From a checkpoint of a small transformer trained on Wikipedia: untied embeddings.
Each number is 128 + 32 x the weight over its row's rms, rounded and kept within 0 to 255. Layers, rows and columns count from 0. The size above them is the row's rms in percent of the matrix's.

# layer 8 MLP gate, 192x64, rms 0.267, rows 90-106, columns 0-63
size [ 91  90 119 120 112  98 101  94 106  90 103  84  97  94  82  85  85]
[[111 172 140 160 120 100  73 143  89 104 135 163 152 124 121 148 123 134  88 130 131 149 102  49 154  83 114  72 137 133 119  99 130 111 164 124 102  87 145 140 195 148  73 138 211 154 136 116 113 145 148 152  78 165 192 123 200 105  92 136 150 137 144 136]
 [121  99  95 141 122 137 115 157  78 115 109 158 172 170  91 107 145  97 124 106 127 152 119 133 176 175 182  88 129  53  73 148 125 142  92 106 142 139 153 110 154  26 124 111 115  84 168 120 151  94 131 177 128 143 166 111 125 176 148  77  85 137 118 149]
 [147 121  78 126 155 157 123 118 154 115 167 107 122 126 102 153 176 134  88 126 166 120 179 156  97  99 152 104 103  88 162 104 161 114 175 141 105  98 124 140 221 160  92  62 168  97 122 156  55  87 145 157 109 119 194 166 108 150 137 133 167 138 140 142]
 [171 117 172 118 145 167 111 152 127 132 174  94  63 160 104 150  99 177 125 165 122 117 155 127 165 187 104 153  81 163 146 107  75 168 158 132  90  78 122  83 127 148 122 113 137  88 145 129 159 155 167 134  94 137 122 160 119 187 115  45 111 135  85 164]
 [116 102  99 106 186 162 162 150 165 182 135 165 146 136  99 131 104 143 172 116 118 136 134  85  86 128  96 138  72 139  58 175 136 135  96  76 150 135 139  93 125  85 158 126 126  74 161 124 119 115 129 165  60 147 113  97 122 209 116 110 148  64 112 137]
 [155 115 123 151 126 149 149 158 198 130 148 161  84 118 112 164 102  99 130 134 111 139 120  85 157 154 118 116 135  84 128 110 116 118 134 135 107 117  93 134 125 160 124 132 164 154  91 111 150  94 104  42 157 142  91 218 130 140 194 139  74  49 185 145]
 [141  75  69  92 151  62 135 174 110 137 171 154  96 135 144 161 128 162  60  67 150  64 132 116 138 103 104 133 127 138  96 137  97 101 147  76 142 114 182 173  96 158  99 126  63 152 178 134 157  92  84 123 162 139 147 136 123 139 139 121 134 169 117 154]
 [ 93 142  83 149 133 123 182  47 165  84 137 115 150 134 119 155 183 113 163 145 137 115 110 152  73 154 138 184 121 142  98 133 119 184  99 172 174  75 178 107 133 112 130 126  71 175 126 147 143 135 132 163  98  86 134 185 128 125 133 109 111  90  82  88]
 [141  82 160 128 137 147 129 136 143 147  96 137 103 128 104 123  77 137 116 164 171  98 134 105 121 131  99 142  97 155 122 140  70 100  97  99 172  65 143 121 157  89 146 136 141  78 182 155 118 163 142 197  66 101 205 160 141 108 157 171 116 116 186  76]
 [122 145 196 134 103 143 152  89 135 153 104  62 111 131 132 116 119 154 111 134 118 172 173 180 152 110 127 128 130 143 213  84 129 133 122 168  94  88 174 131  69 118 134  67 188 149 158 125 106 113 156 163 127 159  78 140 117 128 145  86 132 204 139 115]
 [154 121  94 141 134 131 140 135  63 132  84 121 144  83 110 181 147 130  94 147 139 135 143 136 140  99 156 176 161  94 144 137  77 162 182 118 118  73 169  88 142 124  74 104  79  96 121 205 164 109 100 128 158 147 156 162  95  81 137 111 203 119 158 143]
 [150 107 105 141 110 109 136 141 111 132 181 125 105 129 120 176 178 173 161 134 213 144 118  94 136 192  98 117 150 158  57 111 138 133 126  85 151 165  98  59 149 127 164 159 172 153 105 162 129 129 149 190  71 164 110 117 105  97 110 145  83 125 147 110]
 [139 120 155  50 116 107 118 162 143 132 110 127  61 161 149 138 160 119 146 154 139 137 165 125 184 145 154  46 159 130  99 123 126 162  89 161  47  92 147 127 120 150 152 161 109  98 127 142 121  98 150 177 174 120 155 174 138 133  78 138 144 141  82  66]
 [131  85 195 120 156 110 115 149 118 116 178 100  74 145 118 172 121 170 146  73 126  98 114 111 105 118 109 125 144 111 139 164 108 183  53 121 123 164 136 126 160  77 100 146 156 125 182 172 113 139 138 174  75 181 138 176 124 129  46 110 140 111 115 134]
 [126  91 108  92 142 121 168  40 133 140 197  83  79 152 130 114 182  82  94 144 141 106 160 138 127  91 181 138 100 122 128 163  99 165 150 132 113 142 109 111 130 196 144 117  92 137 144 112 105 154  94 103 105 107 214 113 123 125 115  72 142 156  90 120]
 [110 130 180 140 131 145 163  76 117 102 144 103 134 125 139 119 134 110 147 132 155  80 112  52  93 102 186 129  87 142 149 107 151 172 117 149 134  96  80  99 175 163 134 141 126 202 126 140 204 171 163 152 129 158 134 115  88 137 142  83  52 122  89 127]
 [119 101  82 149 144 119 113 114 131  78 118 195 114 149 110 164 117  92 158 111 124 109  91 160  89 142 131 152 100 109 146  60 150 144 139 175  33 121 157 114  70 116 170 163 132 157 187 117 159 186 106 172  86 119 178 118 103 121 157 142 119 155 145 116]]
# layer 8 MLP up, 192x64, rms 0.242, rows 90-105, columns 0-63
size [ 96  92 104 109 121  90  99 101 109  90  94 104  99  94  77  88]
[[122 168  88  99 134  74 117 185 122 153 106 142 132 191  95  89 130 162 115  73  97 117  99 121 100  63  97 161 109 141 160 176 106 136  59 101 144 165 150 113  42 163 113 170 100 118 129  88 155 105 117 138 109 134 126 112 138  64 141 145 155 141 152 114]
 [138 149 125 124 195 115  76 164 112 110  86 109 192 119 116 105 118 144  94  94 170 185 105 119 148 182 205 142 152  76  43 142 115 176 121 122 124  98  82 109 111 139 124 102 147 144 145  72 158 123 143 134  88 105 143 127 120 141 131  79  94 166 123 146]
 [119 105 130  56 131  96 202 133  89 166 129  76 113 117 122 155 123 152 196 150 159 129 110 157 167 134 159 147 120 114 151 147 177 134 118 159 102 151 155 113 124 138 138  62 132 163 130 129 106 141 114 131  95  88 165 200 105 154  83  84 193  75 105 143]
 [136 125 161 120  88  89 107 122 104 162 170 156 136  97 145 114 123 115 123 124 118  97 136  63 129  61 170 143  78  72 158 155 128 109 134 159 139 105 143 108 134 102 104 134  96 118 110 221 160 183 163  81 102 191 178 130  81 139 113 112 155 113  83 165]
 [118  86 195 101 107 116 148 129 164 149 109  58 158 118 130 103 135 136 138 126  81 170 159  92 123 122  96 128 118  80 160 123 143 104 155  40 130 103  79 137 153 137  97  91 162 159 127  58 204 135 153 144 125 134 130  51 140 117 144 134 156 120 129 165]
 [139  97 105 163 101 194 138  88 140 100 157 148 138  96  75 147 219 144 122 112 149 125 153 189 122 139 158 103 129 145 159 125 151 105 119 134 113 163 123 122  98  88  56 182  67  58 145 130 131 110 117 149 131 174 113  86 124  88 157 133 143 152 152  86]
 [159 114 162  98 214 155 105 134 123 125 155  56 102 122 111 125 112 153 181  94 146  67  81 127 151 107 140 153 132 114 105 151  88 130 132 196 157 137 138 154  99 122 124 128 121 100 155  77 128  84 144  65  67 146 105 121 169  78 139 174 135 155 138  91]
 [119  93 165 113 124 123  84 107 111  99 115 155 144 122   3 142 105 111 145  60 110 193 101 152 136 131 119 128 153 117 138 162 157 196 140 141 167 108 173 133 129 112 104 110 111 141 128 157 130  98 152  58 138 130 169  80 133  93 159 125 155 102 175 129]
 [110  99 163 171 145 135 147 137  91 104 132  93 130 124  95 125 160 133 161 177 159 107 116 102 148 126  87 108  99  26  99 156 175 160 154  99 159 133 128 124 190 114 203 143 109 140 100 148  54 132 133  94 156 138  95 106 135 100  99 135 124 114 162 195]
 [138  86 108  88  99 163 110 170  19 130 120 163 124 133 176 153 100 107 168 112 123 119  90  86 117 131  76 130 145 153 104 186 152 142  92 153 148 155 140 107 159 114 122 187  98 127 113  93 142 128  84 175 119 154  99  97  97 158  87  96 113 114 121 189]
 [125 120 190 107  69  83 139 121 168 152 138  94 128 123  85  80 167 148 157 150 121 119  92 128 159 140 125  87 133 161 142 101 218  96 144 125 151 122  88 115 141 103 158 183 101 135 122 139  51 167 150 191 144 147 123 104 120  89 101  75 165 154 108 137]
 [116 179 181  97 159 123 128  69 113 176 113 122 113 146  88 145 196 155 121  99 144 128 156 174  89 104 213 115 154 112  92 110 107  95  85 142 139 149 202 158  90 156  88 133 125  95 141 149 117 166 111 111 120 133 135 139 109  60 148 107  77 105 114 132]
 [121 147 137  86 149  69  90 107 120 126 125  88  94 160 126  93  73 125 187 148 117 126 132 125 180 153 127  34  79 129  91 174 123 150 139 104 123  86 166 129 154 133 134 151 139 156 117 145 142 157 134  75 164 137 126 114 178 117  68 106 200 136 180 115]
 [189 109 118 101 100  92 157 129 138 123 115 143  95 213 140 133  79  99  88 119 131 193 109 130 148  90 168 124 139 109 138 150  93 136 108 100  85 175 153 113  90 175 164  90 147 147 109 139  81 107 206 166 163 173  90 144 131 145 116 137 146 114 113  72]
 [171 120 132 168 149 143 183  63 111 124 157 159  89 120 132 151 120 159  33  93 145 111  85 153  98 144 144  37 154 142 124  86 106 144 153 151 107 162 139 160 145 106 162 161 148  97 145 113 143 113 138  90 126 144 184 131 114  94 122 114 173 128  95  69]
 [ 97 183  85 128 146 109 131  88 108 124 165 174 135  89 146 161 105 165  70  93 156 121 102 125  66 130 107 113  91 141  66 189 107 211 118 129 179 146 110 155 140 106 138 155 109 105 113 141 147 195 149 166  79 137 136 178 105 107 137 105 111 106 101 129]]
# layer 8 MLP down (transposed), 192x64, rms 0.271, rows 90-105, columns 0-63
size [ 95  96 104 109 106  98  96 102 106  90 108  90  99  94  93  89]
[[159 101  91  89 119 141  94 126 111 153 116 153 175 155  82 114 119  82 135 121 138 154 158  82 162 127 152 113 117 108 148 141 245 141  66 140 148 168 151  76 159  88 123 146 103 112 109 177 163 137 111 181 110 127  93 145 172  96  82 158 110  97 110 115]
 [ 97 128  87  97 154 142 167 114 136 122 137  78 159 167 145 136  93 157 112 149 120 129 102 168 123 142 105 170 131 144 164  64  94 127 144 206 119 123  84 131  57 178 102 105 122 138  85 175 105  91 124 157 114 148 122 137 224 110 187 109 144 131 110 109]
 [178 143  90 101 130 125  46  94 124 124 119 129 138 136  75 109 137 159 115 114 137  91 163 101 109 131 115 191 139 189  78 181 158 153 142  95  69 101  88 178 140 119 151 135 159 168 110 214 147 155 126 136  99  93  95 122 137 143 131  76  99 144 145 140]
 [ 76 216 136 122 113 159 140 133 160 125  70  64 174 112 127 118  86 157  88 118 134 136 104 110 107 114  87 132 138 154  87 144 121 139  68 120 113 183 133 143 161 102 155 158 176 184 200 106  68  80 122 104 149 154 129 131 141  94 146 151 141 108 139 134]
 [163 138 136 129  49  88  83  85 107  85 118 141 113 113 106 129 136  81 111 114 125  55 116 145 178 142 160 136 155 101 139  84 139  80 176 192 117 113 164 132 169 159 119 167 118 101  87 150 117 156  69 172 102 160 165 122 138 130 194 148 147 125 105 146]
 [146 121 157  64 148 109 108 117 172 183 155 102 108 168 144 108  84 166 140 181  87  69  69 117 191 140 121  64 133 131 135 116 120 111 154 114 153  90 140 103 104 121 119 123  75 113 125 134  81 210 132 145  97 155 179 125 156 137 109 138 110 183 112 121]
 [154 166 171  50 124 111 167 147 143 145 139 183 143  71  94  81 126 111 143 119 151 146 129 119  89 196 143 113 126  91 151  58 103 124 152 124  71 117  71 126 110 164 141 101 156 210 156 117 125 156 169  81 146 111 147 136 122 134 148 148 121 120  77 122]
 [109  82 159 112 130 126  64 135 162 129  98  93 133 100 169 133 104 111 166 121 158 114 194 136 128 119 100  67 147 106 118 150 188 139 158 179 110 121  98 128 107  93 120 150 159 117 143 135 155  76 189 140 140 129 129  29 142 131 194  88 108 150  89 125]
 [ 94 116  83  61  62 139 132 110 108 127 150 185 123 124 123 154 190 141 106 134 124 174 109  95  84  79 102 120 173 164 180 116 161  80 131 124  94 106 147 122  88 163 101 112 165 122 120 145 212 151 104 161 145 123  85 122 174 173 108 143 130 134 134 166]
 [128 135  94 142 107 131 128  56 106  89 169 109 125 213 189 110 132  96 174 138  87 145 122 101 114 100 147 144  79 138 115 102 121 185 147 100 152 128 139 138 138  51 114 125 101 156  82 164 134 158 131 136  72 114 181 210 123 118 121 138 146 133  95 132]
 [154 132 117 126 199 162 111 102 166 152 165 120 140 125 117 127 112 105  77 148 160 152 103 110 213 135 125 116  98 143 103 112 194  78 133 125 153 114 132 106 129 116 177 109 155 167 114  89 151 113 121  93 130 106 178 156  80 157 181 114  71  71  60 135]
 [ 97 129  62 142  72 147 149 172 149 115 175  93 138 114 162 144 109 141 130 190 145 101 159  99 103 155  84 153 162 171 116 144 160 116 143 133  83 122  48 149 131 101 164 135  94 144 169 131 166  69 141 126  70 177  92 133 139 158  82 123 146 100 170 124]
 [130 129 127  65 135 164 131 169 104  94 113 106 175 119 113 127 180 120 117 168 149 100 132  64 118  65 155 110 178 175 139  98 101 145 146 103 132 166 150 121 113 227 156 156  69 132 138  77  88 108 134 131 162 119 118 121  79 103 178 133 101 127  99 154]
 [112 110 121 125 114 117 105 102  93 150 169 141 172 120 111 151 161 146 158  98  82 120 141 129 119 144 162 178 124 108 161 111  83 109  80  79 102 188 129 142 116 107  98 159 162 143 105  79 148  90  85 133 162 104 110 203 114  55 136 171 131 146 145 216]
 [115  95 148 135 194 135 110  99 128 127 128 210  89 148 163 126 135 119  92 157 111 130 178  81 154 134 122  95 163 156 124  66 107  62 104 102  97 145 169 148 122 184 185 123 132 107 153 166 120 113 150 109 141  70 116  85 121 121 199 116 116 139 112  76]
 [150  61 121  52 147 170 141 164 122 108 157 148 155 138  90 127 169 111 145  67 132  73 123 141  96 158  66 162  95 141 139  98 110 127 128  86  88 136 168 139  65 104 107 189  97 150  88 133 143 135 134 107 136  96 159 121 181 157 171 147 160 164 129 154]]